{
  "n_layer": 8,
  "d_model": 768,
  "n_head": 6,
  "n_kv_head": 6,
  "head_dim": 128,
  "d_mlp": 1536,
  "vocab_size": 8192,
  "activation": "swiglu",
  "norm": "rmsnorm",
  "norm_place": "out",
  "norm_eps": 1e-05,
  "positions": "rope",
  "rope_base": 10000.0,
  "rope_fraction": 1.0,
  "qk_norm": true,
  "attn_scale": 0.0884,
  "bias": "none",
  "tie_embeddings": false,
  "parallel_block": false,
  "init": "uniform",
  "init_std_qkv": 0.0303,
  "init_std_o": 0.00759,
  "init_std_up": 0.0303,
  "init_std_down": 0.00537,
  "optimizer": "adam_variant",
  "lr": 0.000684,
  "beta1": 0.9,
  "beta2": 0.99,
  "weight_decay": 0.11,
  "lr_head": 0.00462,
  "warmup_steps": 376,
  "schedule": "wsd",
  "decay_fraction": 0.81,
  "decay_shape": "linear",
  "final_lr_fraction": 0.0,
  "batch_tokens": 65536,
  "seq_len": 512,
  "doc_mask": true,
  "train_tokens": 620000000,
  "steps": 9461,
  "dataset": "wikipedia_en"
}
Each number is 128 + 24 x the weight over its row's rms, rounded and kept within 0 to 255. Layers, rows and columns count from 0. The size above them is the row's rms in percent of the matrix's.

# layer 5 MLP gate, 1536x768, rms 0.046, rows 554-564, columns 384-479
size [ 99 100  94 103 104 100 102  89  99 100  97]
[[166 145 154 169 168 126 121 145 146 168 115 126 141 136 159 127 110 127 134 132  87 110 115 149  73 137 140 146 118  87 135 147 134 133 154 118 129 103 133  53 115 125 163 106 153 113  93 100 167 140 122 155 110 140 122 111  92 110 154 166 151  69 127 128 131 114 174 120 146 101 174 132 132 168 149 155 148 161 107 185 115  99 106 115 141  86 134  95 166 124 134 104  98 138 112 117]
 [131 111 122 177 174 135 133 148 137 132 163 145 146 166 107 117  86 123  90 126 135 178 100  60 165 112 152 131 147 102 150  97 162  99 122 138 161 104 130 138 128 156 172 148  93  99 133 114  98 129 173 129 102 136  73 108 102 119 157 192 123 127 133 165 135 126 194 153 138  87 110 153 148 187 124 145 134 126 134 112 134 129 117  96 157  94 117 119 120 129 115 170 122 104 102 138]
 [150 106 113 117 125 122  89 138 121 157 135  97 122 103 134 107 148 131 133 145 125 119 188 141 114  93 125 144 126  94 186 118 148 166 112 101 114  92 136 140 122 139 119 113 130 141 163 113 101 124 136 118 148 105  66 137  90 122 127 114 130 142 148 158 128 113 111 144 178 166 117 121 186 151 125 130 106 102 154 108 109 174 121 122  77 122 126 133 106 120  91 167 151  96 112 169]
 [135 175  99 114 128 136 148 129 124 112 120 146 123 111 109 107 142 144  93 130  88 120 120 103 134 146 129 176 161 151 104 135 149 135  73 103 107 106  76 175 172 106 145 109 110 145 128 118 109 150 100 176 124  85 123 122  93 185 128 120  91 114 170 147 134 143 148 117 143 123 112 134 116 152 105 100  84 120 175 127 183 107 120 144 114 132 122 148 117 142 153 115 130 129 115 124]
 [101 151 159 117 147 161 126 117 126 120 139 124 139 148 165 135 121  92 139 155 160 127 157 137 122 145 159 152 132 138 135 123 132 135  71 117 142 120 124 148 117 171 107 154 152 135 134 103 115 123 126 106 119 107 135  81  77 121 120 130 126 128 117 166  91 113 127  91  96 103  82 192 122 129  79 134  96 143 141 107 117 153 116  99  98 155 143 132 119 128 106  92 161  94 113 101]
 [151 129 115 140 147 156 134 134 128 148 171 170 121  99 161 124 130 127 173  95 129 125 160 106 188 199 139 125 147 107  96 141  82 129 116 144  64 127 138 111 104 105 120 142 132 145 114 169 139 116 113 127 135 131 184 123  98 175  95 130 122 142 103  58 164 170  87 117 187 156 154 144 121 133 154 111 155 208 148 120 129 133 123 111 161  98  88 146 143 131 120 147 137 119 128 137]
 [131 137  83 105 133 116 169 135 111  78 120 117 151 158 101 130 134 155 195  82 175 111 102 106 120 139 130 151 114 151 114 132 127 116 149 131 113 129  88 189 113  83 161 149 114 161 175  98 144 111  83 145 147 117 110 117  90 145 132 102 133 126 150 134 132 154 153 120 131 132 119 128 139 113 120  84 133 110 105 134 119 133 152 149 115 158 140 144  99 131 129  91 118 140 118 100]
 [ 83 146 100 140 116 149 113  92 113 130 139 136 135 136 147 149 142 143 126 119 120 118  99  96 147  94 146 124  98 137 172 133 177 124 129  65 153 146 148 142 143 127 160 132 182 162 103 146 150 159 141  89 141 100 124  97 118 145 159 115 110  94 155 108 112  93 114 144 108 152 103 134  98 114 154 115 120 104 146 105 116 177 111 121 107 126 116 142 147 140 138 129 148 120 147 215]
 [203 111 140 113 104 139 127 179 120 106 110 164 123 119 130 144 131 108 112  85 130 111 132 132 136 150 131 163 158 136 119 138  84 132 152 111 128 114 181 144 126 125 144 148 139 155 126 113 110 121 158 101 154 114 111 142 167 174 147 126 131 120 157 115  94 117 127  83 102 163 123 107 188  96 146 116 122 139 135 135 136 102 112 184 108 140 128 115 115 147 117 104 100 127 201  99]
 [113 152 136 184 112 161 119 135 168 127 160  89 134 164 147 140 102 126 159  95 104 119 131  67 139 102 152 130 113  90 117 161 167 123 154  99 120 131 132 120 128 121 123 179 187 120 108 147 119 155 121 142 133 142 139 106 113 129 149 105 105 119 165 148 125  85 154  73 127 147 129 141 140 143 138 152 169 140 129 105 111 182 103 101 139 144  58 114 106 148 110 136 161 125 142 131]
 [145 159 101 128 166 127 165 145 132 139 155 116  61 141 143 153 137 116 157 131 162 150 119 106 149 129  88 171 115 146 141 138 128 135 109 140 165 134 163 139 108 162  65 104 119 166 154 121 139 122 135 154 161 139 167 126 145 114 128 126 119 111 110 144 145 164 131 196 110 131 120 113 131 111  96 121 109 159 174 123 130  93 146 126 163 101 135 153 133 122 129  69 105 128  92 132]]
# layer 5 MLP up, 1536x768, rms 0.0484, rows 554-564, columns 384-479
size [ 97  95  91 106 102  97  97  86  98  96  99]
[[107  86 124 154 132 107 168 108 113 157 139 149 166 146 112 125 148 111 141 125 139 132 142  88 103 135 128 116 137 153 104 137 106 101 111 122 156  95  97 203  99 118 135 115 134 144  95  94 120  96 120 155 114 156 153 102 118 176  51 138  98 137 102 144 105 158 134 116 174  77 114 124 146  80 141 109 102 112 131 118 127 124 126 108  94 129 168 127 140 136 158 109 111 125  93 108]
 [ 98 164 149 138 141 128 145 150 103 135 112 120 151 110 113 116 144  91 117 115 162 122 124 103 123 108 189 140 116 179 117 150  99 122 160 164 122 158 115 118 136 142 158 153 116 117  83 151 164 146  85 132 116 125  93 138 146 102 144 155 132 129 150 137 116 107 113 113 149 140 106  90 120  99  70 105 151 105 120 105 116 141 160 114 149 147 141  89 127 157 122  96 107 108 153 118]
 [125 118 102  72 136 123 126 119 110 101 136 151 160 153 128  89 103 113 159 147 116 161 138 129 145 122 111  81 100 103  89  98  77 119 100 121 143 133 115 149  93  92 172 104  94 103  92 146 134 112 131 151 132 172 161 170 125 137 126 158 149 148 101 142 143 169 161  97 152 102 112 109 122  88 137 140 138 176 139 149 151 146 151 144 163 119 116 138 110 117 141 159 135 123 147  91]
 [122 121 171 127 155 127 122  96 113 162 110 108 141 134 139 131 105 131 117 146 141 144 101 131  99 131 135 155 141 107 134 147 121  80 108 126  91 126 104 130  98 101 125 170 159 131 153 144 105 174  96 139 110 151 128 104  91 123 125 107 126 132 158 170 115 143 114 140 128 138 122 137  97 168 132 133 134 122 153 128 168 150  99 154  84  98  99 131 106 138 136 138 164 130 131 135]
 [141 115 140 106 142 146 147 133 123 132 103 150 138 151 171 123 185 125 117 182 144 113  88 107 147 128 138  83  85 136 112 127 118 166 116 150 152 107 141  95 146 132 171 152 141 161 137 182 136 107 138 136 120 112 112 142 134 153 111  80 137 136 131 104 125 175 113  83  99 124 116 115 127 112 125 128 151 105 107 160 154  99 122 127 130 103  88 106 165 157 133 143 150 130 131 130]
 [149 147 134 157 115 115 130 127 100 145 118 146 165  77 168  92 125 150 152  79 138 108 112 127 142 157 103 135 121 130 131  97 103 117  90 134 107 127  87 110  99 133 134 161  45 125 137 193 162 119  87  97 113 167 118 143 149 149 140 143 142 120 135 142 157 155 117 168 122 168 126 110 133 111 118 127 140 124 105 102 138 163 147 112 111 124 118 110 120 138 148 181 104 145 133 131]
 [106 108 125 101 122 115 100 134 130 135 114 141 151 121 148 124 123 169 128  81 105  91 123 138 142 111  73  98 135 143 101 142 104 163 127 111 144 130 136 117 156  93 115  98 133 101  96 149 102 126 112 112 108  92 139 164 130 150 102 143 144 149 163  83 102 112  99 125 140 138 102  81 138  88  94  93  74 116 124 160  94 111 122 146 138 137  67  90 122 105 117 139 118 157 118 134]
 [109 143 144  96 129 127  95  89 168 101 112 160 186 121 165 146 120 107 141 184 141  90 191 107 131 129 108  94 109 135 136 133  76 151 149 120  97 101 158 201 163 116 117 134 133 137 135 100 118 116 152  84 169 107 118 139 141 145 108 156 141 123 108 126  91 141 127 134 117 111  95 106  96 118 137 105 126 109 123 110 112 118 139 137 129  87 129 146 102 163  81 125 142 146 101 117]
 [ 98 122 116 151  90 112 124 142 163  82 134 128 130 120 114 119 149 156 115 115 162 123 148 106 109 148 104 113 132 149 134  79 126  92 169  95 166 111 128 109 201  99  89 120 135 127 101 148  61 148 128 153 124 132 125 125 133 121 138 136  91 150 155 166  94 146 125 125 132 153 134 121  90 136 122 165 159 126 170 140 142 130 123  94 107 107 165 129 117 137 161 121 137 132 143 104]
 [ 90 109  90  87 145 141  86 134 146 137 104 125 101 109 138 133 140 117 119 164 164 148 123 133 138 144 169 124 183 121 163 148  92 118 155 180 105  88 131  93 137  66 115 131 129 107 147 141 109 121 128 170 102 142 116 117 145 138 158 124 121 122 132 140 100 131 134 138 145 184  94 117 111 110 133 152 129  88 117 100 156 116 144 136  97 106 107 115 126 103 115 129 131 128 157 160]
 [145 140 100 123 153 136 147 121 111 101  89 150 169  91 127 144 139 132 141 163 106 133 133 166 100 109 116 143 134 141 105 118 143 104 106 145 110 131 129  91 159 102 161 159 132  94 104 131 143  95 119  86 141  95 138 111  99 145 120 127 160 117 206 128 102 141 134 113  90 140 107 152 122 134  70  89 129 135 102  96 135 176 104 176 136  96 132 112 129 107 141 167 163 155 120 145]]
# layer 5 MLP down (transposed), 1536x768, rms 0.0403, rows 554-564, columns 384-479
size [ 97 103  92 106 103  96  93  93  96  95  96]
[[128 101 174 166 148  95 163 132 119  93 153 133 122 119 111  99 102 102 120 111 140 155  90 101 117  76 105 130 128 159 108 142 117 116 117 118 119 158 178 117 102  89 164 152 106 103 146 130 123 105 106 126 153  75 121 157 118  91 175 131 127 102 188 126 130 120 152 135 129  97 116 164 145 169 149 186 107 120 124 112 119 161 106 108 128 106 184 130 106 131 122  86 104  95 144 136]
 [145 149 120 129 110 149 110 149 146 116 128 133 127 131 104 145 118 150 136 198 129  95 117 146 103 156  93 140 116  76 171 107 156 113 113  91 132 181 146 140 151  84 131  92 157 128 173 107  94 149 181 150 138 156 147  80 107 132 174 158 129 195 134  82 154 120 125 110 119 128  87 129 142 182 147 107 126 131 130 150 125 124  88 139 121 125  57 133 134 129  83 145 147 135 161 141]
 [ 82 145  94 107 136 128 109  96 112 114 141 121 112 121 106  90 136 110 114 226 128 141 108 120 146  91  97 130 138 139 137  80  92 139 119 118 114 141 107  92 167 137 124 113 111 137 136 162 145 109  77 129 104 119 121 176 150 170 125 138 141 108 103 119 121 148 136 159 101 115 135 126 148 126 138 146 117 131 114 121 123 105 110  95 142 143 104 130 153 120 128 120 117 133 128 158]
 [105 171 102 115 138 117 129 140 156  95 123 156 169 122 133 156 138 139 139 163 163 107 147  83 143  97  94 159 113 117 167 112 112 148  99 117 104 147 139  99 124  63 147 139 106  98 126 105 101 183 115 161 130 121 110 118 130 143 161 100 133 121 131 148 154 156 134  81 132 140 122 138 162 118 103 108 163 109 131 136 145  99 112 155 161 123  90 113 142 107 109 133 103 180  96 162]
 [172 143 160 162 125 136 129 155 122 161 135 103  98 150  80 112 137 123 181 151 104 138 139  88 171 103 113 131 176 131 173 141 117 173 152 123 138 100 118 132 110 146 134 112 171 147 118 127 126 115 158 128 125 124 102 168 127 107 130 142 128  90 121  73 154 122 137  99 146 117 145 135 166 114 161 124 142 105  96 138  72 135 152 147  77 117 151 108 135 133  93 111 119 147 149  82]
 [115 138 129 129 137 127  91 134 105 123  72 153 146 164 125 142 135 148 107 153 100 133 135 114 147  76 154 115 144 138 172 109 128 118 158 157 100 128 100 140 155 105 110 119 164 113 140 134 148 109 120 117 163 134 159 135 147 105 172 115 133  86 150 108 119 166 135 148 113 126 129  92 110 155 155  92 140  97 107 148 127  90 132 128 135 110 161 135 138 137 158 100  81 125 177 108]
 [136 157  92 115 118 128 135 117 166 154 155 123 136 144 107 105 187 125 144 130 131 125 165 143 146 124 176 122 122 151 104 104 139  99 104 133 146 138 149 146 164 122 143 143 144 106 121 124 124 127  86 113 175 122 112 147 131 108 113 123 106 177 102 136  98 172 141 118 132 109 148 117 177 100 122  98 106 137 134 133 130 151 141 173  83 165 144 113 168  94 102 110 123 163 129 168]
 [136 109 116 133 121 155 110 144 131 143 180 127 139 133 143 144 139 119 100  13 145 114 103 152 157 150 161 127 141 113  92 157 132 162  99 130 122 146  99  96  55 130 109 133 142  71 100 138 119 169 142 129 138 134 131  97 100 113 114 119 135 122 121 132 127 161 138 119 132 116 103 139  99  92 121 140 150 148 142 104 114 113 137 129 138 143 140 166 116 138 115 148 137 102 129  96]
 [137 110  91 104 120 170 120  94 119 128 128 167 111 134 115  96 168 132 135 195 181 186 181 131 126  95  93  95 139 108 141 113 160 129  99 164 135 128 100 139 148  91 164 111 170 141 128 129 125 117 147 112 150 136 155 177 117 149 141 129 153 115 135 163 112 121 103 118 126 136 162 125 123 142 126 107 124 166 104  99 172 166 152 119 128 156 143 135 148 129 134 168 171 142 131 170]
 [156 106 147 111 120  98 123 174 124 110 167 121 153 106 114 130 102 149 147 157 168 127 137 144 126 110 119 162 122 103 151 129 132 147 149 132  85 137 136 116 118 128 146 119 195 185  98 143 102 134 155 156 147 146 131  86 122 145  78  88 141 138 143 144 120 159 135  92 120 110 130 120 144 103 145 120 114 153 161 124 141 140 107 169 158 151 130  94 152 112 120 136  88 117 136 128]
 [135 148  96 120 116 132 127 148 144 139 135 169 104 152 106 135 184 113 136 166 173 147 124 134 162 139 104 158 107 135  84 135 128 119 118 142 127 142 149 112 153 113 104 177 135 117 109 134 129 127 148 203 128 112 144 157 145 105  91 137 180 151 138 141 124 141 137 156 106 147 116 108 142 132 147 106 135 144 118 135 150 125 137  98 132 130 110 138 123  66 158 122 131 139 117  96]]